config.yaml
n_layer: 16
activation: "squared_relu"
positions: "rope"
rope_base: 1020.0
init_std_down: 0.0
lr: 0.00186
beta2: 0.99
schedule: "wsd"
doc_mask: true
dataset: "wikipedia_en"
Each number is 500 + 50 x the weight over its row's rms, rounded and kept within 0 to 999. Layers, rows and columns count from 0. Numbers have three digits each. The size before them is the row's rms in percent of the matrix's.

# layer 11 MLP down (transposed), 384x96, rms 0.0662, rows 26-59, columns 0-95
098:574557460542574481534485525504532423432425424457577562426472520445498561522458519410544543528569450510521516432467413497486474438526373467535509368475479527450464483522520579556416475515473493482506544450467491428429527530422506446531483537447473439442536428530424503486450403517548525472
111:483512500433482540513451510497546445483469518528401558458486446461492522458480527462545440491479544483512561463528426519531460486567506451435419609438510606503545537432509518463402516540498483479492518606520427517539577507412519482577531478491587429498526350487426524595499564500475395520
115:502457505437454374467524446495483475476430503375558466512428476597669442489482540547534529531417547467533492450535463462442564502484576544523467490494560521455506442491421524543564574501405564514505586493580502464507511543491391476535534417495505458472494504424528513477514435516499481506
100:545478570536528395534538592501468431569567521442394522535441443529503454500479530486495482478537512466587502375504540458466531552422527431602464553520546503428490538578510488530514546547505516528431518653533516455524424460480564505529551543501481470482487455457455504473439421559482490604
104:471440474538433345555489498495504440495473402495585494463448523440526442475539525552568474517541446427549502539476509491545429505515586507522462452445415571539483467490480414492479485466531476547498435521590495563560539471548532552555559568558538534590633478468431447478560487525466450553
095:488480528432475437597525520359445508410454612541612543502491504488447570555453529488480625448496517498525504461539513471506441461429528410493493502454495480513555438589563445518472548473548508460490532457528456484494534508456368451534558501537536467528435551503477506555463570424511556437
112:462508465489512492564564531444479626466530508581519510494550550421521430462507519511503612521446476498506433524653531451481551528464498492492549392531414564550519548474465540464370454486475431523543404521524526523529469453554458458446524522511530512445374542497484581426544486507511465504
106:498426507500502553410400520415557606495487470569571509484478480367576429460487494548547444496528531423445518547469474444483534569541588544526588507475489509558520528565481537511473556546434496537420459550508538496453498602504479467479495501416487434506540564525473503466566545537448603419
109:470458616519500529483476531450650474465517567466528500479572532486607487495450498436543436501468528448542404513473503489524541522581441477422493453489543554506573414416461530525540480534505517424560478401532571564429465612461515458484453479520492492532509477477363510584519502457477494524
093:528432547501585503505401532544534526458489536540453439474504507483536488633430518576450490583525604489398546518540542442511422556543584463468362446535540493486539561418516511468501448595500461543524469460489498479490505513543432461494462423503535472489453477453428510539580442564493526576
118:494579500501490530546490549535526568517509440584486468497533484514500468570446435534524539539474558502425583534514376569579514427535515442461517496505433608562494514586559493563528573526511505438530559433466495615519492479526528527601477452505438568514448509629471560554575544540454529513
084:544526514439469576464505501580499503490481441597473507496520474474553475484553518484468498535497474525394468498572486487505506511555404502484483567461502529455423460469398510501518488513653443526477508649533524532475525425497517551482376467570436449458537504427516477436563511471636456444
087:507517478464515602496525411523463496551506459560562448398472506439458426399561527432487440437498461473530436515577509497597453545522438572607498501420448498540438483538470465492513543504543446435521601539549557537444566517480516465514465496557473542404538578563455463524448490492504532605
104:427522430506487405454391423479490507487533473595452512520554448497475472496592437509481510462516446511455480476463527498476489481506496482489413594525528468449487493488447558595534464497560534446483524444573470601599555572471563414479571526473571426491421425493547596430530490503426560476
095:558448479570504467438423555474436527481506427509564458541441549504498391436450462465516449515521481520549604468504529503593453475516473521473524627511450459546609527488581611407557522535518513500524464526522564487402475571468492434470549517421504444555447418498505517555555531508423492500
090:429430545541460503545459524524460456539477522474576403501536338440453491398533504544439460419478472550457403462542525494424545487587364564515533507523543554505499437455446488455469534539559462504444416453518505535458512534523498529478465559477492537552484457482576512563506402515558513452
098:586578560508475401493487441505510487427443491468615536549593496562514438476485583555501500552541489502516573490499555467484510467441492437466581479454436563509479487468483542486486535506545594461625456466511475501507493581606408545451539474501459508412381531574446542464484423512504516488
105:495473485513470423524526564406496526486417532510489486575441440457451437525482576448501438488501452600530417428451557519466479439505545515453514504465583457478553546542474453549601448545375585513514526543455514532554459510474567544528518594503502527646435483543485479620482480500514482526
113:568564621427397537445409423469487530434494511499463464456503555476459475408528502528494453387501420464533511472516492599528530512464480460460539491500475490494574475508531527530504550413518439572459442520531557424431458445540466459464420446463488557464579627520449413496524505524469516543
100:512469481481524553436504608574517530517548481444482464508547537512325391443540460409556498510525559443420421451579528442512467474531396559406532514514570477567506463418540476467512483566467499526441503489582563499458501475483460459461454459488439532508485523510523496449466448599465532455
093:570439529531477491422416536489464671435446524463581460569615465474447529517471512466458467608487491517563549543488470506606495464459440503480494448528459539500469499461553537490527496500438506433375491553547483516514455494409473445427562454555461548538453557526516420484436515529463491475
091:468497444475454475458483486482495530425509470554515456473517495552318519487472570430521518485494589478471465521512543491465589489506269465459438510486489461553456484544525534483501473607484423427538407518454544437479419524497524529512503447557580466469532451480523487514494494503504566502
095:492467532461504478507505419567446566509406439561571519500485437444534532453536492597562537417523504562443438565415440526379435482441415406488524549530515496539482510432545479543491422464532566476538503401516487509482542532535531480499588530463471445454456509551451627461476419509516488467
100:521529483526494526536460589464475539516482554489503409440458467491506449547437492535487531575423519386492437479519549486463501448456547516382518450583407540534585463432380493599412463476461479439487517500496506458520441557587546444450537459555479471422535534529468417411498492577476520514
098:481500472509524478565654477549562436480460490460458480509548407534614474451482498477487436508536506452484434524448595543501452559490597543432555408541426519493430487498486385519560434561468432503500489451482522468579544486450499491469501493542511467528563482430508463585581436459402521524
085:562511579502512500530467370489524437491553454535527530417491555465541583451368512445469579455460611496532523510484525520472490531372466499509579459473498499579511472473490493460500449481448492500421566494516473473520505544608480556473596461435526475552511467478529455535453388521431576569
102:500568512481597456490549453496514526446398571514591508431535443472548407477481372484481529471569502508472404503473559489465551538584549599458437591510413546424530479490551460446439548537525493505492510597524508503535568502471516544503489482517577560546565518441599527563521480549442492511
100:608452463428520464551502534446528511418448499453573484534482546511489598517551464482448536480556494502487553478517595341414490452463490447518442433546474469491530565505468450523372434519529566416481496415490509459455576556626500535465451510492493461465535529538447473482437515437536504482
072:360571531499532547497486472473517543502500523499508491549498403477506435361471505540467518505564511443434486540513536471464495417538497520393517463456436456590499533470521564529449474492478421501467550563472568484482564503462387588517540457433436498432582475480433539469527545542465458374
102:461555480525458454470533521468570444400449529490555493496479481498470534383546506476481365505510515508432545503537569476492509545620539603444534513562474497372534511555536505537463494576502513455429478506442548401536476477484454473580576555494450467487431447515483449501455436536526482374
098:616543501528375479607574414463501491536475497554627593452445525507572529475551547514523583452479558515521578499506505514428493436413514554533430481501450477514506479466454479555484405448543517556457471484507536566568496478510463600550438506484511456542410470496500553447484496437470544446
095:487537549502334456445553453510547460500482500552591488664437489528504516482536550480513507497567428512471485470473509508500471487580429511515492575467446506468439472506498456505496511406600553419554545457480423453487390559480535506513597523619478562466478526541490466535477511476493424492
112:512398467409403506513474513542519490541479516537428516433566449450538527429587479462512510419482446569556561517516397518523468488553476428530485547507573509511518512525445502495471559514450464485621555561557571518389544460509408463498513526500480456500490467437467610529488522549383412483
093:483488485443441511544424421436512522520548473524552519438460490540515435483419510532481549529518557426447458516579435508514474485427515551467580496538472542545493435468599550499436503527547530489547465537536542435437494522601451523540470494419523439483683653450512469492529487506426503498
# layer 11 MLP up, 384x96, rms 0.0655, rows 27-60, columns 0-95
110:384488471484486463359532616450566440425558524530475453510427426484533517492449436453615515511409468493451474479625471569442497389449516485486485485487564484473481475472494444480468468521462510515434489523522521485394504451490481497479494491562475514472472536473434568476477564446425602479
113:508436415521592401400497540516508435455491538477399485442410574540516547546541442483550531458500552450470527506401537526475536517422552533468567490504498450515511538552415532542526526489451508609514533538461452498573489541494550437523479566459472491437461650461524494505603525579475492499
100:469451574501632537481511509473621395476485537484465515457570477506562496520519437471571473544501533465541451476511510471519563463551556513433513478565541499469524542471472441576501545500394445496441532534577508595502530440493472480511475588653464534413575495508403522485561487574499507454
103:436476481522592535486517510534445573548455512521535481437360424514476409502568461507464488481427413492473468467526548581487598545399456484533472624481498500516510513459541458536494421423475457470526445455493487526524582524363509592528531511484456518518548515539518486426522591476467432526
094:524423406498505472533518559489522460489457461490433481480458551512503480528513512525564513437467457497437524442424505543377481501443495514473515561506459528411485536579545516505507394530452539574521566543392529561405532531468558469517458557456463551537416567640471549533483572503447396554
108:494458495421510449500490467554531456543387537487493520478412400558467499532573494485478476447502446466481549452470437572494455505512510548469527595507501470473509474466439442540591452430465585633460577522379542460488602497438576491481533453604431491443547530522505506503483550517496452420
107:386569481486452529468475563478605473542501493520505564472407400512513479353550445515475446573504424485485394455459469500477674430508493540498535491449439429453471547508450519506538566420456462445441424475567534485465521493513492561512500532513524528466518515481502490428557559488509499528
105:484546468477488464573568479420581449507506516511462562524498519489575423495567515377534526506489461511607463474525570447493554463526579565511510528477441544463549499545465448559461479516486427440602532529530476483440626509407506442446436630505414387509466519496476511471523506560496496529
099:501534523567579515542569482515651347472454479505419534461474451475482483545492512451545552508427490544500485540523543428483523391456505618441417492553488422469469601513530501496546502541408511459509534460539451476622468520492456501533457530508485479426570474470500557539564463492482546482
121:452516523478484482541480529504448438448530533447500397459505488511546509500472442398550539430458420473537419479532531516529586527460496550494461511527510531429422498529561484503552407333407487486519512450549536506567514539495430509553482559546489476444497568460553663488480503495480464610
082:473504388505586433525518514558532556451525429488451406516409460454550487422454469532477568433520509624515427453534478535406671490507474629504528558482508432540494546482557535460551520423483515500477451530514516553503499429497498542453511448394482492503489451495509555493507512524533444515
090:448476437454559489506493521521564559554479465491500473479474547489505436469513511498516496452516426550445547478508548454517500404570492568561512617408527526432471586489420437466426510422461472551511518552618468570437510453453505380392451493516511508490497573549468394465522541492469573572
105:455492576472482388460506527522662500522581459565464586451500500461548507425498505438572504476523504510466495465395527433471487469470563508530530553533530541442521580499472474622545458501466468447487513523501502521508513455541496460491509608595547443484486523529479564465487554538530497674
094:453478496421531465519518513505591521416602525458537553489473540425487516562560428569478556509473495484500446496500545404397509536567492570444477563479499398433496450549433443479499529497462476536557557431479565490509599526515448551548425460533513402413537531547508617496495500590466501468
092:432422381386561476389455526534514601489559495558539573496453456522506476453458505561527548495532507472488454438560553429526581504526508501514481572469508489441457505556382501494450540492542544529556478504417538602537511499405440503419491510502448445474544410497444488440537460556482538470
099:383461506530531458507547635480529461568574535512381435476467514480493516545460477468491441437487480550573511480553482481469500460553582636541421509464500392474450513512556577468535497455523449509508525521486576482484454493479413507574466457438604511456549528522540472566502520455418539567
102:451520583487508508513452486528514516444633570547466501465428474427539474459444455440568459506407484530552425489474492513446543448474524518601459419459458482480504470557484552569505478472495494480560562427528578542461558557442410475476512532604511460493513579466449630457532460530480485610
112:501533452492591498520496489440580558421530508489465495480444438519607440462509409521560462535534445571512448505551439487445636462550470616376472489430473528473487522487454567552462498497464463495565536483525566435570545478480436517490441529478487514403601465458506534501486551462462470413
102:495442366527480473429516469527568541592529520548535527444506497530447348445431464534608522537512443476440401520592510533507481480524531486547504591462451509504449568487460579536540542351441519583529568515471515526453510467519406497440515511556515474518506498516463473495515495486579527519
094:498516508500496451433441502462514554582473477589538434369493459460475413394580521518525455458432487434540465518543510528536538486600519487494484513458486508471421589453562466520515421452490580537508533527505530490379483342458487489472513569441449487494549556599489492500483492518527572541
106:517498421415559444484557482502551500591424563573532494509510565552471423468520532487498528488430492457514515457579576444505496444563479503423492562503508412480451568536399439516512575481414512564639462526484473521489557427434482429504500557549462493475460463484546541436604522530408499481
096:498547526552519527506570580504550473519528547560401452447456495518566446593472467478494575508553379447496480402568522507521532525477499544446560477553458541469467503529464451531464510503456512443507570514454572553570462466499476526479416537549523527410610581439544464480608512400546536584
099:516498531470609452491478485466482480565427501395450413492398398493514484466484531520457447484536457494489508476425471485435475539523476539465449600477507504490506425504503540492533385452391587559560539565505602484447626542515457492474444473545400470445486490499469486411469551494455496457
101:394435471510467482520608475485590554530501477551520612411445505480481528477533487522527540497383472414501396513550389584552577455520492494485530491507480397439467539470471439510523459509476507442500434489551611499549515472458532553464458515480529454490554479499583530383503540518529457556
079:415480534462548550499578490598499509472517438452453523487494512499448498513566460546478412510557500486516447404476417449442439428564459497507528551491425495438468444497530500471443535525488588502521399524427532561454498389470570490447535627449503518391515491478432630503519537494543490470
095:457462475536636482446453458583482554432509501549470491473461447518494450502494450522515487527487488429510472453493480469408523565539546457439439598452438348422520531534586495471562543486424470454590509533512483511515549525436515460489516464536509530478566442501514429446493622455450400562
098:458501380509539480487607563483514424506496505479463449481535478525611517419558478392519477506355446472547469414453465469531527536554559470431479587481459423497533487535544471463508489437491491481524448563527457525557464433479507452543402536571520520421549516479530495543428509406447442549
060:517545561479585457459454526574551451507494513531539517536446536491493470465546513449516514469516489464373490524502479429489552409481584588447553514494509492485503506423571536505488516647411527589512434490511503413404485508488429547380489529409496489544499432452498523460510462505565501378
096:522538403482547502505472470520461487553460569470432450457418555520558450463493464486466488477449480545507483450512534578488538513387508564525464488399440519560440463529478561450564488480359520630537517521441528463502539534407457408504468535570443502449472542617522522563527548500588499497
100:543490538475612430534488500502540423458451425424426460523493421416492501541569490444426438473424390482458472476482490470532420561524484488477538464550583492401444471550487535413507550480439517522496480462492452489534558442494516495411515484540464530429613512565497407572595542523535492509
097:436525470433454518482513534491556512437443415535477565437479457511505386389544563492498566488563458510538447433460479565489487502547554485523473620484573547524488567532436459531419430460495556437450445594412553455546511516502454460507532574481528472479526635472529484461472558571453517525
112:566457516453535474530466570529546445549423505472430560389541425500485472552470479536567447453486471482523439439499462476522507569528507555485470566460557490406492478513534458503466523515389482488583532618535508491614526508398553510465531474470482479464662491550475522574467510500503440593
101:483493499513566552406496490436557482620437576523488536475464354526532489396584369433478511523473503480479469469485473461451508463489484600505571465445548449508446562507524508502497525460516462508479406440516606492519485481484482524482428511456504534366538532465478540475414555442463475546
103:541354390488498484525507551444599518475533450557515455534389444540497414502477423431498566539452471517472506476481460568463531436574567542426550501500500483543429401485549481558411514546481431507503454505549551455487447495470453490505443469415481453437551508545523455500565509477402515437